{
  "activation": "gelu",
  "norm_eps": 1e-05,
  "qk_norm": false,
  "bias": "all",
  "decay_shape": "sqrt",
  "steps": 8048,
  "dataset": "wikipedia_en"
}
Each number is 128 + 24 x the weight over the matrix's rms, rounded and kept within 0 to 255. Layers, rows and columns count from 0. Numbers have three digits each.

# layer 2 MLP down, 512x2048, rms 0.0379, rows 218-326, columns 128-255
138146140124139105166130090166107155121102135153136093125184127123128119128181141196122119141136137134139158144115090115144107133118122144153145111122166161119140121143140165154137116133141126089172106137125127169143166126119096192119148121121154119127175151119088138151128109108111152133145147132146148176127180137150083125121152173160135117137112163166132143121118145156143190127109
135174142154115105129140125151097120126163129103101150120129117097137115125114130108134146165126157125147132160121137114097123129162124116146094123106141156140090122128162140103103112133114137117164097138091136140112123156117129158108105139152126109111114136123087133125172132125164140114098142126119146138145133144138107114127138141126081136117120156122095116142172070188090116127148
106146100112098126106142099124105126154131120163123129116129117140096132131139141106132119116144135081088139106144125151116091122114116152112152167118155143130162109119129134171125137145104132131138135088115112127185127178092151151145133107094192114151099149123149135150128161145119124103123115113099116110116129092138097128146175133111147132149163130114125150094113148123149126127156
155103116110140121074108073155140105153118113135120142094100143127137162113174145114112146150152167179110133174115130124122149121126122143156142181141124153107123112118126086116165134127137116102110183104114136114119127114140117181127100083173125115145117089127137088101102133073170170113123149137155130076093058069151130153109138107151129113089135136146133104148136108166145138151173
171124141135127153113150127132113144136154106130126113106198116178121134135134196180168101148130175132156155154176099128097132131130105140162136125141099107113129104082137137120141154129152127159098104114118152142108120145144116152132180127121073101114150143130112107165135107090119139126111160083181078143171136129131129137146148132138104127099135106158161130121148135129139150154115
125119105119120154110151160141101156143141134102143111132137072105127116140173129145113126157128100136169097108136110209163147127156179088174108142127146150184137098097142120159130141072122119106132060156142172126091175097110127116129132131127151122163114182138121094139165126151137122107119153127127124132107143143116125084134125106096131111139140134114159135163104140126127121129146
144135101140150102102154122153119145143159088144153125132110138161133067102138162113124135089155166139107103126115089154116157140156125118158092118146153144103113073112147124111132135135164137115110168149097132114184137114146114138115113124111131144153105138133130128143130146146100139119151152126156135184154110131161158135108125111129162122102102136139124077104154148136148137143098
085128097160145141111157130136127109122122106161121122153103135131110116114164124098138130175130067143142148126135104096166126122141100090151124129128078114122185102104128148099131073132136120091143143109161095113094137134113125163112136143125117132120100117124120139102112079145139106128122133108125137122111118174171089170109093101086141123089144145088147158108122118119175129140127
105142147129121104117141140111123165138116155158122122134180145151151117144055112160160112138103116157123138127133155148157148152107161115122154158132125133151160117135147142101123086118093134115106175128102148142092109130109129138125152121131131119117151123147153149130123122137142151120145100180113119147157125116099168163139110120110114126188144154110142116126120117101123126120112
153158124083131106100111117101154172137084154103119163120154147106134099129108125122136122138127092120137145110129119122122112126097069114130101138122063107138137105094143105172098098108140108132113121143118138126156128111110122161115142106097128133127169129122104116124144093145080108156132113128095132123130143147151129148125109117145150123101119143133116100157147114141099116140096
120149152143115145124144178141109128142119144123139101134151143079111106149133134151161160166114123106136125140140172110147147127088138159115136124132144134166147129142091107131131117128158120161159111138160096114120130137118157137185150120113083117144149153118124128149129137144080119127121122179191105117152114163125144111119120154124083104071114125166109132180140161058122121124137
154132102089122089122114134133151141129125100128135143141164126147125140133171129094105112132154151142122119138129171130130090131125124126137103116137116117113130157116140093134130103146169159126136138109091117143130158126113119156106141123205129099146122121104102109128116156125122141137162130116121124103114100181126094110118104114115211099148153126094098102126122185112142097093152
079110088163116126135146139138116124126106085118132121130117120136140141109125142073109130161117136118154104148143113091157186147120108109119126135145089123087135168075127155143088130132126119143133089136150175114134147134147128150135111132088127152121138128150139114144119101158132150124127154149146154114170074161123137101156123121127118113124124091121162190112124130115110106157132
109121136107115096113143135109124123140137149132138140085139117086115140114122119139133099108144125053146095122125113123113154083116107155119119147159136126113160129149101102131177084141136101122145128143118142087131100129115103121084081140154124122106148106126139130120159121136103079150123131131103119113102175096146149114135130136132159129098157134108116072134127155121124149185128
127156069119128120162076113160132193168146132107128127136128138141114169082135161117115150107123147138103106133130146064075080131117127156113138125093113124144160131148133114137116153110110136126149095118132105142120122126111104113148148160113109135100107138094139121131166079149132118149131100106134143128120064101130111125126148108099093107141137112125143097143123117153099146145106
140156148132156144131126106131157080149121114098104130138105168118127133129122195120136115136111110121087129140137159168138154140090144123130131129136120143151113156141065125111103129105149255119136150117138123118100115153100147115126162165151127154134146127161123165175144147150126135126120129133136165144160116164138127168130124121169121113198139121148109069153117118146124169077154
105141150117143088108131138112085126106107105172123101132111159164139130158121132077087139125096134132066122131124131135062096115129156132126135175157159109116148092109114089107156103138090105104168131122128105118098145158142160160162074138085099090135121130120095147145122104117126094099107114083128112135117095135128118119135137137123173113038115127095103137146126159138164136154116
133145170147165161126168131112101172146158132106116107151114132131151141109096138123151121141132146119155166132093106163167104108094143103146134149118109114147110142106140131117073083142112155116085166121145156113128165145145151172133141124163139125134114148101084156139150136091173122100135148124116138144116141124139143111132125126100145104130108116144156105067191141136129121116136
133100112099142129140104149132145125099177163101104132131157150141099154122135137165129146105146131139132103151133105113149119154084107117129137117157173093127105145147155125088097120126134116120141094144117172154120128117140115104087169138144122075129103103085092091124124126126146122130134136137117119158124113162151120083127122134106133142107108085173118128146129120141117133115152
131116133131166079114096152098119150134096152090109110093106122085127118098123115112108124154158137129099132113142136132135169078165148114153095136140160152100119154088148090131111151069137124121145151130124162156155065124132096132115097168122099145141093148135142093113124155141147113140179103103091116127111116150140123161113168141128130138093161108087141108141121148132112159129103
127123093090139096164121130101108144149166123140126106100114143097096122158129117127122085143143122150100127149114132158129152133157147123130137076162134115123152111132131099116155112172183138145130102114121136107121117105111136120107082133123125122130131106174218137159098091090097118122138140163113099157122112108157115132169138115150128119127131111149117137138110120157122124118144
113127085162147091111141148133094125141144087139147143148133092115103118153127140146158134083091105132193107133154143119123091125094164155101144136140155144159126105122105115127169153130163110088109099095164163147153135137144088145143148142138104136143133192073101150150142165171110141150152144145112159135138124139133089125147162114114132140064156130106101107105137083122105098155112
154130116126143102163168118121146088155129140161117103117127087116139144141128159125126140167127143160158115149128134125157160120132133126133120115125156112098131130141096119147108116109159098107165117131119122138134085177068111116087112144124160139171143107130157106117124141134087144127143146135126133129174131117085189143125121177108143136092108175110117140122121173161121098123113
099088109117075135151124123102150114118141078161148108135078082147104096153128136150140170156130133123157172139151134120129110138103166157096117143109168077127110129133132147122105124094189126144128137144116098129156135127131123136150108126178164171135143156112131145116124170126106151127126141097135111170120091113161148098114131127153146178150156126126131158129140123105156068106089
152090151157155149165139096160046166102105163151179129127116123171109111067103125185115151123129144122096129132151116126123124149076136145154129105098066155108183172133123147138136071171109151157118091105154072150100134113152085123119115131141114169117128105150174151154152073137146151160143119197171158151139174072109156124122145139162126161135112161157149111164168152142146161110119
121142108143099131106142163135151154129140118138103123151118147120129138131113119080147089141113112117121138137130118116104133107119167139141152137093127160139142131125106104143169114133195139146105145154083113136105167108096116154144151131118142135117107138160115137093127130097142106149125174120107114115146120121145149140142151140141119114107145120094089120127151140102114143159138
130141135128126127145117154117111081169129152116145113142105196127103163118144114124117144124122128113110116159126152096078147132154134135129097159088115111098122157122145136123146122143174155154104104136121187149088122148140134108121106106135090113151125136123068096090107140053071126121150142112086096115121138143121165120122119174140144089104121119131139104092121144157140152086150
135173145168101153130143158164165118107122124120123161111154109136106129148154123080149143088115109140087135134126082146117123117118135156133103168131126163113159120169103123187109113147163152149119080095098154151155131163116111140099154126191107176146127052142163110105155157111131160146093139163136137136147117110149110126122118130137083103169121129106108154079158148055140112163171
147157143125147133117121122114159150148112136138086133154181127136095089183143174139150115131151155110070149164125165118130126128153085107138168101114152108135145109143113170173113126132121128138139100130161115154160133130134133139102152128111094118099132148116108074172138110161134127088161146156147165160150114131107110099124130102133126158143120130063095124084154133123139121123178
144119142115123135142093134136118143108077148145099181111122089129146128130121096101113139152132150129146137152117115121136124098126111142138128124174159133143039143123160111126142088145162124139120119137143097128100137126090110156110113152088070138136147195139095093135134098148149096142145136142092105102152122117127122131114136143178117121155081095093148155153082111108135132150151
133146160144136141115153096125160133146139091146135171148115130127101146083133163125150117109119103156154085135087126089146159120117159149131133169111129111127177202161135144132145129097095098145163143157129131144108142113091149120130096156116155092179138109090135122143127167121147148125149126172124145086151150141134144111136173125088129131091106136073131154161136148093132119093127
150145128139089158106100103120102118117177119196119123137118132104158121120111126117146109178116146128109157126162093132150133147128112102114124133185168124098149128154158163132137120187121114142148181150134123097160154113146117129104126120195136133127143143126126151128145143127121149106102156128178125131168122143107122118128113130116155140107095127124152144162170167149113103065133
093135129159105132134122123133148090132152114104147134134155143149117109124143143114124160137115173100120167218127114174122119115101156147141187082154116139139140154148142135183092124101149132139131151123105132130197146126124093130141121151148166184128096112138132079145172128145140145140140114151144092180160102177149148132150139133158139170169128135141146162162148183096131118144119
111181139170172118161149123149157133130124121137149170126159117100118138141122137153118132109116117132120133171138124129143135128113133144173139067133120165151161137146109122134128113079124121177120141146174110172120113135103123088111140142085134173103086176099138134155156120163102165162107109118152133134126136110149087120169138153170139156116151158164125143111182119171163133109117
126108139158145099135082166141132128127119135148154123160138130072120116116156118171104055078061113149173146137117118143088106079104168122163137124107070142146130124100104094153075159096091130165155137133142108097117094070137123110121175115125097112151125149115161136120162193126156124141140115122137112136133106090123143103111137166121177113130122133104129076115107141097110131121159
182116108126151167139095144133123091116159116160140146157109152140127181167097124156120102132115175118120121107179089149123108109098140076145090124153112123134104105121122077131129116126116147157079121143115138152098140151120136119071129135103147129107120130130125145113125109120182115104138127124116131106153127107144148082133147087122095156111148105160108123117110125163131127106115
142137131139138110137149139151146115089092107170116143170146092144124161115082130157121139126111096120051144139117135143140149150137124161118103123140153160116127202152109159119131148128164144118138149102092100107170112133092156116162137126135127126122152110138091137131159162132137159113181129137140146144122121125146152146136145146136132086093133105147164108159090092172191116124130
128127128117122114157089110131140160145120138149099160131113141124156114091134119141070115139134132135101134112109185157092114097148122116147090113127116123125150159151156105109118141109131135115087077119108115081128138082133142146123094116161123134061136162132108126121139136126164131131163159111110102147114116138116147120141123145145103134192099133117087150157113098133096164123157
127098116134119144137145113151150147091147133101124108145113136133134102123157152137146145109146123126112137142112121170150101129098149089149136142137177099107176182119145107152113114132137137121054125129135065150114121112104145122122116110121136147151127076126145144117161135156161163121117107110104132144142127132195158122118082117123143153111186151170132124174113135140116132125122
114155141127115139163090150115119132154078120135146123140116143104128170134092162143152170138176156142098163161129076118132122142139129100106145107082128181162113156133147139093143126126154120186141137129129160131129138113111154132085118170131079131162131106123157109142159164111124126117126141135121095145110185071160155110147089150159132130103133132148114128110136108114105145083149
150154121126141118078131155143110143117146118123212124096093116113141109147136091099130152127166167142114140130121111122170108128166124145118140122168154109086127145164134113134100140120146147125091121082096115139121109129152150153130140113112115141135151136118130137146127148119179131156128083153129139157117128169155091130182128130147132163159062157102146110097177116105153091172140
132144092100148130081136109097101103124106144103130130149137144083095102164153104146163108089135127139157118118140114123089121166121129132142104117191148114116166113118155132160151146097154123165146130151105111121120087117098114123146104100158147102111132133091138112124101165101137173148143148123123106107144158096103165114122121161124119097140151130090106121121164147145076126079142
147115147126148118138100141123114083103110073143092125167131142102163134119157130140079128121136128156163131115123164157168123126156123119110116160128127123116105131125147140158115125158090135118148107111064113124108099147155138132132135112138108104119105150154126117099156181164215130126114135137116126121155138157085141146126139104110155139175123153131123086119130141151119107126131
144156123151116114132124120110111116143111165101099112121135126157143122104123126119119182144161150129125154133148124114118118108115131154159139146135117123131150102152149105151130106137122138139134173121165177133113105098144126143124160145123132147139200107125124112137152137122154088171161113109138135161091147143112146158110116128127091137059093123132141100164115078098119132148136
125136151158124151108136093145117138104123097091116133164083165143107107163128130125134138151120123124115174119147117127109065125145140100120170081191143115127084110113128099125153097139133115144171107153146156108142132119146083149098118147114129129155163099166157117124113138133156126103099170158158154137140091093135140147122121144102185140092092125105129097114147127125099119079156
114122061130115164135123141120133144126137156112091096106151118125125100127161136124110111076123145161129135144142083098119076143182097110133124124131116093110142131153095158185132129109117143096137125090130126113168116161131132139115108128120109175114113139118123088136135151122106137144144119119135175139126173130136129131152108131155112146098104155120125115096121107155117108097133
146103106171102127132129158154143127157102156116152138098141143153094146109114151160133149114099169167124090102087119097154112142172103123119101117088162137154144087098128126151135082141132134135136167102126149136131151071098102166131066120153129146120079104132170096138121128159159127123140146187127122115122151128091099120154169161096157146128121139107110139152119168104112117109135
157102144092131147094132155156126103129117098110101206123092105088142113099088096085153179149098141109117138162110147149161104124156130109129081106129140123109129168113148141131155121173106122074142067157147113131114131096097112139134071121113141141106098125172167134165104172107162141131150131162157167124129160165166118110139125158106177113121138122086143132145100078123100151116133
162114096119121147133122149128154120141161088172144153115161142096097154166131166138135150164164175139131158139155101129136142101078115138136109093143167157160128120122149137142127066127134154100155113117107145113121160128122171143129173084128135132121151134132137152136102164144094089125142105132100148127119110122148092123168144153152135147150141134154151139152133110080166146112099
131144125075146164107158119081133095137110088112130131150133113142114127089156114106122124093136108124120136107140162118097159129110103119109129136113106131144148125121128128124030108140140095098153105138105133107119152116122152122134145138084140103154151136138172121103141161133176117138117134138140079124108118172118145097132111171163156095107152110135106076151145128151113127106150
104139153142098133106182162123180130146134139138120101096136178136098086142176105101160124175155142152167086124075114160123138129141116120120180102108111152134116109100125116104145142151117111118115139099159128107115096099126086154132149101120120089071101154187097124115118139109114133121072125084122163131140092093112149149090137123108101130144118123128132121101121113143087138125112
111149102139106131088146104116111121110123139088119157077162109134136140113129118134138147129069148123091117127123135137088123156138165128149131132097109094129154084143161126123090201111104118130177141120132080131135131132112100125158109088151156092092111170105151151131108121093115093165133136136128111151128098149084171147124151133091096122092119100127132097145150180154084109145120
150169158099151149145119173102134107139156086169148163160117161124121140131110076116145102112122129129113141134142117152097135148105070131104147140128199128112119155088175116139140114127105125100092125111129118120111136141104151082155126124087171119130094103128139072106115115138111138134134108105093101142103118135102129139119139094133123133091133120121149139149111139071142141118124
107127128147144112143115132136145132146144104083142117105137136132123116154129081079107108119148138096129145120139145155143094122148158121103106147144121115093107110124117102108127107109135118136116100145119129097119114148100101109079123110105145123096091165090135153145159150151133127146154106128120160119107118086128119120143131132142108124134105123147163149126124138140137106162129
158134145098159152096142193136144123105067129138112131147100184122108155130131153146130154151129151089103109109153115148151108060113207128139136090080137151132123142130186154193097129130115140110124110159115139118140122124111133131172116112074176141146115136135143094120116089117175124117120111105125134191137112124160137172119159101147134163138172145138139117135133116078096156127109
168136126133121156113149110117155135135136193117145156105148145113146104117153107151131103132121126111105118116108092134143146128150121126076094134125092103123117130090113132147092079126143109132101133142107068120118133118187115127110161116151102133145135129114113141130114134151102112178144120133143136099126143133166074105115128104146120093179128134152109149120128113108111095151131
129157111162124122130152108132145144117158144142143109133122195114146117162085148108123115098087176153114113176113149127131117082103104133167163135141143134117190111141139093128126120138183140151109122132143127113132136122142156144145195152136114136144165169120115103153126135107151136167133153156155132137134150137159100183137097159140107184102156145112121107099139122147164137145116
137145120109099148138111149117153061144147089120107146141141088143131126177159138117133101160157136151113146133091127142104113121099157111129143142100125150144127130130150144125122137123141126102074155066126145125114145154124130152098172132111152131097141138109110114127140139130150098121081173132106140133138119086168183135121107112116138140159121119115120098135085173114093123125141
131140163106109084116113105129124143120119106166163148138151151105137175124115136126145159127103165134129102123137171141111121147084100145109134146155139128132102117158144106135112124104155117082123138144131139160106144151119138177141107123134123139081083129176065109116141138104131102095145170111120191137130096105085127107153108141088156151146120112150146134080153093124145101164091
093069109142116161143116077115096140134130129163107107141127127120107091120138137136105136176188135116145139153122139103106096132181158086127145124105124162177143146170158106112115094148132141129084164103145128102142060096132126090146121147134137189122154169085136147109158108122106087180117226131161136125138116135167138132110117170139142145127135110142133174116145117140100139157137
123123084103146140150136150129137097142119147114064112068123117150183115095129120126104106106123177145116130077076094165112149117132171056126127163097121080136102147121104144113165093135146031146105155082089110136093151141093107143104113119088115110135127136137091157134116108131131142101120108117080119142122148119100126106116163086143129072150125143151100119064110142148099128111099
157147136110136165100120135131187094100099132144129120105079090112141136153124122157132119139167133142135136115096101109138143117075159136111114139113092125134153073146161111153127101136157127126133132131147111127118116104124101159115104128115144147141140084122115123122157165130133136118107077121115122118125129066146128115130140103113161143076164117134111125119124111163116143122134
142126119121144166163171111125161117149069116110099100134124076120134132199086107132117140075128165127144120111149144139147134079138073126129145086112141107094141130120135124092167138107130137134198107096102116117126130082130099171116105140121097126118125100103154178109116124134087087100120146114111101144102123163142138113121092133123100102098120099140137122114112113118102079161090
059144087118098165146139113135120130150118118116115133065162105129116153126191130124104122099098088166152103135143128104139149112155181123127105119127121147114108120138124158131145129128116153130101095122106102124122100123145145150118180099175102162151106077147136110111146096149125117122120107126099082138116128151158175131132148122157108138103154162135121147107107143089116119122141
141120143140108141129155111125122169116137148103180175071096136112155142109148144133106164146120100125111092140107125153116128113137155125161157139153151105135147180115157117162085149103138145132114100129125107163103112099118109153120114132134122112166138171099109102101143105147101118138120145131098107138123109149166133126131105150128094116166108119152128112119121100118128125148123
141161089106108136153140080128148126130125122158129083083177141105144115145111144103093131126107059115167136134130198116121107101130150175156112118138100111109096114125127097113150153154137157113106150141117144100134081098171166125148115125135173140102113130141143125111114154158112122209140143151114113119085132164100172147131120115112174113136118093100138142117147167127147101132141
139106138129133121159136112140129135144118121101125129157128122113100219138092138150146086153091105144148143099124137136168205119109129124152114182120108162102123117163111136137114141095117134115093126127120114146157075155145139155120087117104151104091131080166141132123080119136097079115151159107115115113137168092114152103137107141088147151134116115140140143111104108150149158140133
120152131133127119132158122166133157154114129123125123122107118137126101127125136103121108138129158104140096110147139131126108139082137117121117151174123112113115105117135115085133100089120134087173150178098092112153108136170148137071096125113164170141164130118140106135158104152122101071115101109115173141117147131103118110143081138117145145141113139138181130122122130139105123151132
088145169131148126133118112171161144154052133114162105141090097118180113136140104120132127168141135139128145127141122110154111157128117131111132163142138139123103154124146130164098141137156119132143107118136129113125117169126147126095129156099145124092138153137110152107125115129176157142122094133171115158102159131143113137118130124141151139097100129191105119141142106104151141123162
107129133156118130133064150115093085092080127082145136143102085138108117071123109136158118133098103124116131140142166125152136142091098124137091131169116142165155136147137133146136084085127106112113090128117149137078148124141146147106142148153182133117120125094091137130087152111091112161141106130143136147140147146090121065131147132095143126126105111134154127162121099154133154095135
139117158123147133127096115146129103160128120107122140114131115130158126080192129213104164089085135159123140115133112137125138105095141136142148094130139089125087127090132095112118137109129104115113132155108178153125089105137140140112151133124113135116122090144119129102127118171086138139102122138109142114132162099185112115126144127129117128120086173142161124113113153128057100134120
136145117106130090136073157097079115143166137173107124115129130108116140166132145118154148116099118109126110109164093137124080174047193119129147139135159163128112113116128142112144135143123108088143120160099148130138156137171139128144162121139159099092133087145151149112120056129163084144178109095132172116119097089104149131114164100117152162102150142121090140125145110089123140130111
116123179154147128110150099119132163099142133105131100132144087135137113060158124114096127100132132159098104099160154156147135137128138174132112094126153183057127079108130146124100087161119122114124124125177151113136095121144101154141116105160146109152153150086138077108136125111151108125136154115103146127158131124095100130115149103134120143073111110142141142102146152159126086146117
147151133123120127176153115158110123116100133111106096123160149191123167071139143116137115147138133130153137135108169135116136141144182134143120094113139123150167134145153140139147132142154141162111104103134106120104104170135129096161143125084141090149110163076108097126162113150131102154142170128124084135141116065162143134134134135102098161152120132108097171136140176188151146126156
115119144168160194099144134110117142163108129115138131146101145134149144140117150137157141120138097128139105146200096102149122177121131165159113158162108143137145140118136149132088135116117156105130096154133138141099128087120098146142133146132123116109088121175118154120153119134122115118123154127130103161115138138091129131130148101167175117093085130162145127145135100166171112125107
106195122103140147163105131114136124104163131128117150121101126120146120148078125098109153124103162091115151093126142132098144096160128178141116135108091129103121164096124096065160125141094117092111124178124119141138073123177142126128148114118093145114121155153075112098106169106145106127114102147130108140130142119173091149101141126110100124158111139137133129136126110112162135175101
147094095121107123161111183118100079160122083120103093084163119116156132091129102130143116127098115105167104173120174149158130143127137124123109109103094120127155175132149123101172113122170140162128079157091114097087130134147128137128134144160168108106122163128121144109117148133110077148137115143136059133142112139098108092152122079143119105122143142172175091110129114165129117150117
126108098140160144143082071125096124150116118115142121156122170145123095171097130153093169162131127140149162088090124149131130128119170150102080116092126096099133164134104135140155122172122123102141123102087137124107143117152143137152158131176157161108090159157119142100123152085150119163148132136186163131100108177147164149110095093142121131096137129133126149139142115093131132114130
134139082163137147126137119151133139149135157094111157084154128116125132144129153117147127088156095128134127152099146137134120137149135118114140132168124126099117104111152113116156149133151147144105139166093118140138118126133198122167088113105117122178180132152150157147134099137089095101105123126146126128124145035138142116148148116164107153117079141121129123119134135122137119132108
101132114128139137104163134103108139145075184136136109140109119143102101094126132131132100100093140147132154147123112074163074101106061159104141128102100108128117139128128153142121176153110115086140147160113132128164128091140120128148149156150101118105164128121124127140143141110122106134118132124119122147131141158139114163134134123129128151140143129139134120118100159121083136123147
148141150146132139155173114112120092129135129138151122106140130135130120088119130144110127154140101125142132090102153153096136142118142093123126116087114118137127140136151118126116125105087122162095184157171117082105117101111127192129117115116105160147086135151129113120193126132142125111135120126132119102151130105185086161138131177113084126143138127117123176147144156095139121093146
161143152099150146197165142103146138110193128186159118160109111127135115150170133176122173127116094087126142145102105138123135125133138138114104114111146113158138094141109149120150098157093135127169140120112198130116151105089138117101155133147132115114105112152144151111170168156166135118141128147148099146137136142104097078141149144107148129053113146135109108108135116124148135102155
149143137083129107123099111119118144156114119107139123133107146152089137129126135136108099165151117067155145119116115123124141112147162171116121166137133161157098079111120159140127118118132131187166124136184142157154082124125140102127086118138127105139157134137138097124131112123156110120137086133159164173109141073121160161133109127127091144135090101089174152140166138122160086125142
086149155161146107138096124119147156140105125094149158147146115154119124104102117135149092138102169117124163110114170127103109143123121089097112098170133154153118089133138118149141098116117120108154129113091154129114137089125129146153128126123150143123124061165162138138135170133160143129124129119120121080174138118090076128142062095091148103163101114061093125130094120159133105121120
147148150147121154171106123144171130136102145132183154117113146099094127082135120155131150092095098118105126115134117108103101132151104127091122136132104151125163130055097133175134126138092142120137130156138088146126106109139128153146124125102139142126117141149129085123138142157178118120170126165124100086119151144131113124119141097109140111137135128126159118149166126125114154138136
166108112127139108076117164114173145110133129088095154122133105148159090096112113139135122122114137164127085090156107142136145127160180133118102122135126087139162124106111143123202084094087124143126146171118137112152129142129119151153139129152122110122083116127132109102132106133216160138151149098096113098118129121128173081115104090137112071126156088101114107173128132119131118118148
133103121093162133114126175122152100113166085156152170126191103169087127169149120112141133140179129144121121127141155142113175124072111138110141199129119136091087099145149123063107130122152120132167161106151112176146133152105105144085164125133127137139160169143166136157169113128103172133154135083092143139103116104124141140159150105151097116121093148139094094155174124071151139139104
159118100128134146150128076088106136133159144143142099118149112103112186098128103120131155127114129144128125136151128132096143166095166133090130134145079168115138130078126127123131148193079123142184152145174149178128086149119169112137134110133102108106143104129110176137114133183130161152187103125119141143180113112100110122126129110127120108075111113180141164152182140162097117128135
132107088146132151075134108164129141126151111131130176196126161096130095046150134130159110118115192151152121120155108169145151107097139158135096163149153145159157106072117128161116154170123137145114110126113182131149107122147129150135157166145114140094146138122152107130117116138095106179122150163177154137106157078123178118146146184138096138170134198126140085122205112127113139126161
122110137103141155177144138119123142143152151136152155127144122160131156134128118102097107113113136101102111140133130095133111144132106139131157097115097115141157141108143129179120122122127117141138079180133129136109202090113152104124080134128106135102159092185151148122168128125161130119139105127115124111110128134116157157140183180154147136126139096128123172143150154159109133131145
114105150102152146103118137145115151097124135142098146085167148120127113120134128094136115122126132141097163115136132140145111128130136121126151132136124124113155134159104114104135120134101139105165125106130119115118116103141130105145122099143131155113071105130106123135153133130107152087075167126112167102156097135098125121131131166102133144111114114113074139103130140167142128162143
121094143143115174162152152120173134108148128151114091169082107124175161162107110129133070100127127139133145139124124131108141136092153135136148121145119130124155085130083136150120128107161145131141153177144133166141143157133095132137181122118148101093097101137136137123076134146125159138121135109146141106155168140160097118127163129104103143152155161102133116132106136120091108129131
102140134161117134145114149110127127173094146131144149136137158148118154087139089156156138160120101131124159124142126135147115120119141101114152114131130165112145147118095150127175117119099123108111124146137078160099138151114145100109106108134099130101129106132145146144115104130131127143077121140144117130096164124105133095133156171120159127100116126168141141168167089132124111125131
115143166115120085117141144174147189098141145157139131159120115161177103109116165085172098119144161125083158159116146134105136126104124092154123099124121093115151101120158180101143114157129178133076137160139120111144169115167113127135084129128113128129125144119127118147154146105152127130107166137127122121145157124123150099148126083135090129073139134140108119162129103116152177125129
120112119119165120187166203136063196188134165087115145148119135128152157146152184165200177118175134184171080030040142132096115190147128106154039102156137129112113140150109093171175112013146142132168158147141127150121092145143072110172161086189087134128154120114151183104105151166120144130239185118095139125115145164122161176144154182136144030167149127119124114144131099176169100114129
138119109156116154120149150142127152141119154125123111130166107124118119110144128082152166152123164151137133092177105178119085118148139135133121107135142154148095146103133140084156133141086130173133157128136129153103130149135132174146132134117104138140125105107129180147137071131134168142142114127133119144184142135120139137104119089151102107149121142160115118149157115090146146116132
122117158135110160111122122138142114134152096144126095171122080105105099148141122134119080151165129174178126146144149157136130098118176134135102161105128169144126129129142082128155174155149123144158126110126111125146130164109105123153123138154137141085121111168127134138112141139116098132116122108137133127147085130145173174141132132071156140129110142121141127128118125131136108153137
163170160156120105148145109132129107134140116130141152171130134102125167148158129121146093121159090104149114116108095124121140136114127105134149165164132147130115167122138105111150179128161143077155096144096120135138139126150146132128108121161122080112107114126124127110128123144092132151113141101115092129135139121121127144146101130166119124127090133166138121099093104178102162153150
117159103152134160133146148159147137147108110117156165122183147067119145057137208109100141103119137105132169203155125099146124156132141124172125116104173188121097082149158132176099165174136166144157143103130120125134106122154124130160157174115156113179159108104150130160164145106154104140110100201194123169140144145178125136092152171109158170158135130149099141144117127109131171129133
150120140136127134113112156099168115134152082149112092138096169173099112047131152121137108150102159163130146166083138138151191143124150117096131177143115125109104086139124124127117157170104130133132150104133092146077142145099087087103099100141147155125147132149114145138130169129092129090166081165145138137112092187128139110127091160194159142156125130081110070125144171155136124091145
121123134096115123113147116122139170147134111120140157176174124162126148114132114127156113090127130120132111168132111131128146137102074106155128126109078146150129138109142133172138113154132133129101142093143106118150117133102113103125180156127139123100163132142168085121108136132113163151097202128100198105114104142117133144138125133147133145092112121143114108133135094124160121119155
132150134097091126145116112126124111177134114114106129171114157162122135119111136112134156107153099107111119166155143149150136152137139114128092138108124184126136118152110126126148113137118137117133133152177141122128134116103111091141175111116096165136113129133114134146111085110200183127048129130141126120128156113147141113152143129128185141130137153184139127133136134113103107089122
123106155162139123139109168157146090147135143124116145187101134122121122135141099175117160105112123136145159142149112128168143162146090129138115148136153130103156128128088108150155132091100167123128140127171130097132106166109111176140196118130162144114150141128139191134103119092163143187138123118127163166114111149185093088144136158077113118167142151134083163118159155074157148168138
128110129113097120183136152106153122114156099108139106141166111119160111078095121110103130085154135131114128121177092132106145140138147153141145088110166124105185127136165147167141140138142109111150133125150125121114130119090125150118142131121123089144114138082146175131135135158122128132119112107135123132137148112143152118134168114117117103145108125129149124110116144107129120105120
095083111129106106142118113146118142137121151144134123129106107133089151170128139116113119122133181124157103136109103137136090125163126098126167119140129117135094070113129123139143139115162126112107167136104100089153147081146112097150124133097137131110185128125105136124127131169110147117129123158107125148148122094120078131137096149089154107078119116104121143116125149101140112106141
159126108111172163133138098120103162109120122118151143114085103064173140148162103106126089112117082143095117100163102117108141138135129098139117138111160191165120132090179132159134142148132163138097116181115112137156147129129133148130062124105134116172153168151168146119080142122112092112151148121143124124131133092101114157116129146149193094122140127146141097155128197126152141106111
159118136118158173111104145140141145115108133152155129135157122102120141128128134165126116139158158122121129131155123107133156129114116064158091108126145091195113108117111128128142144140149096107104116132117138162147114089127134126075110130077128125123147115132098142130130093122101135160109127146141154145121110139139097123138140163148129137109144125109139091115132127145179150159172
129139073153115125157135070139125102132135118153092108128102097112112141117097092095122067096121116108158137136169152121145146150103105111101091089124131106202104156123147122123123126176098144163091117121126094135135119128115157125133143127108129103102099131082145138134108139116172100104146109107138175143126093133161092131138157115111135116129116154145157144078107121116131142109152
147149109119135157130076127132154129111054077110128108170107136129124128139092162137103108123132126151120100135148115170090098134137125155127093118150118154123136163118168139160157157137130114139115133149107116145143144142136132081132140193133131146121115122127116091126182164135106103131160137135121119118118137155131131132144125098139119144099139136120097153169153105105133075154146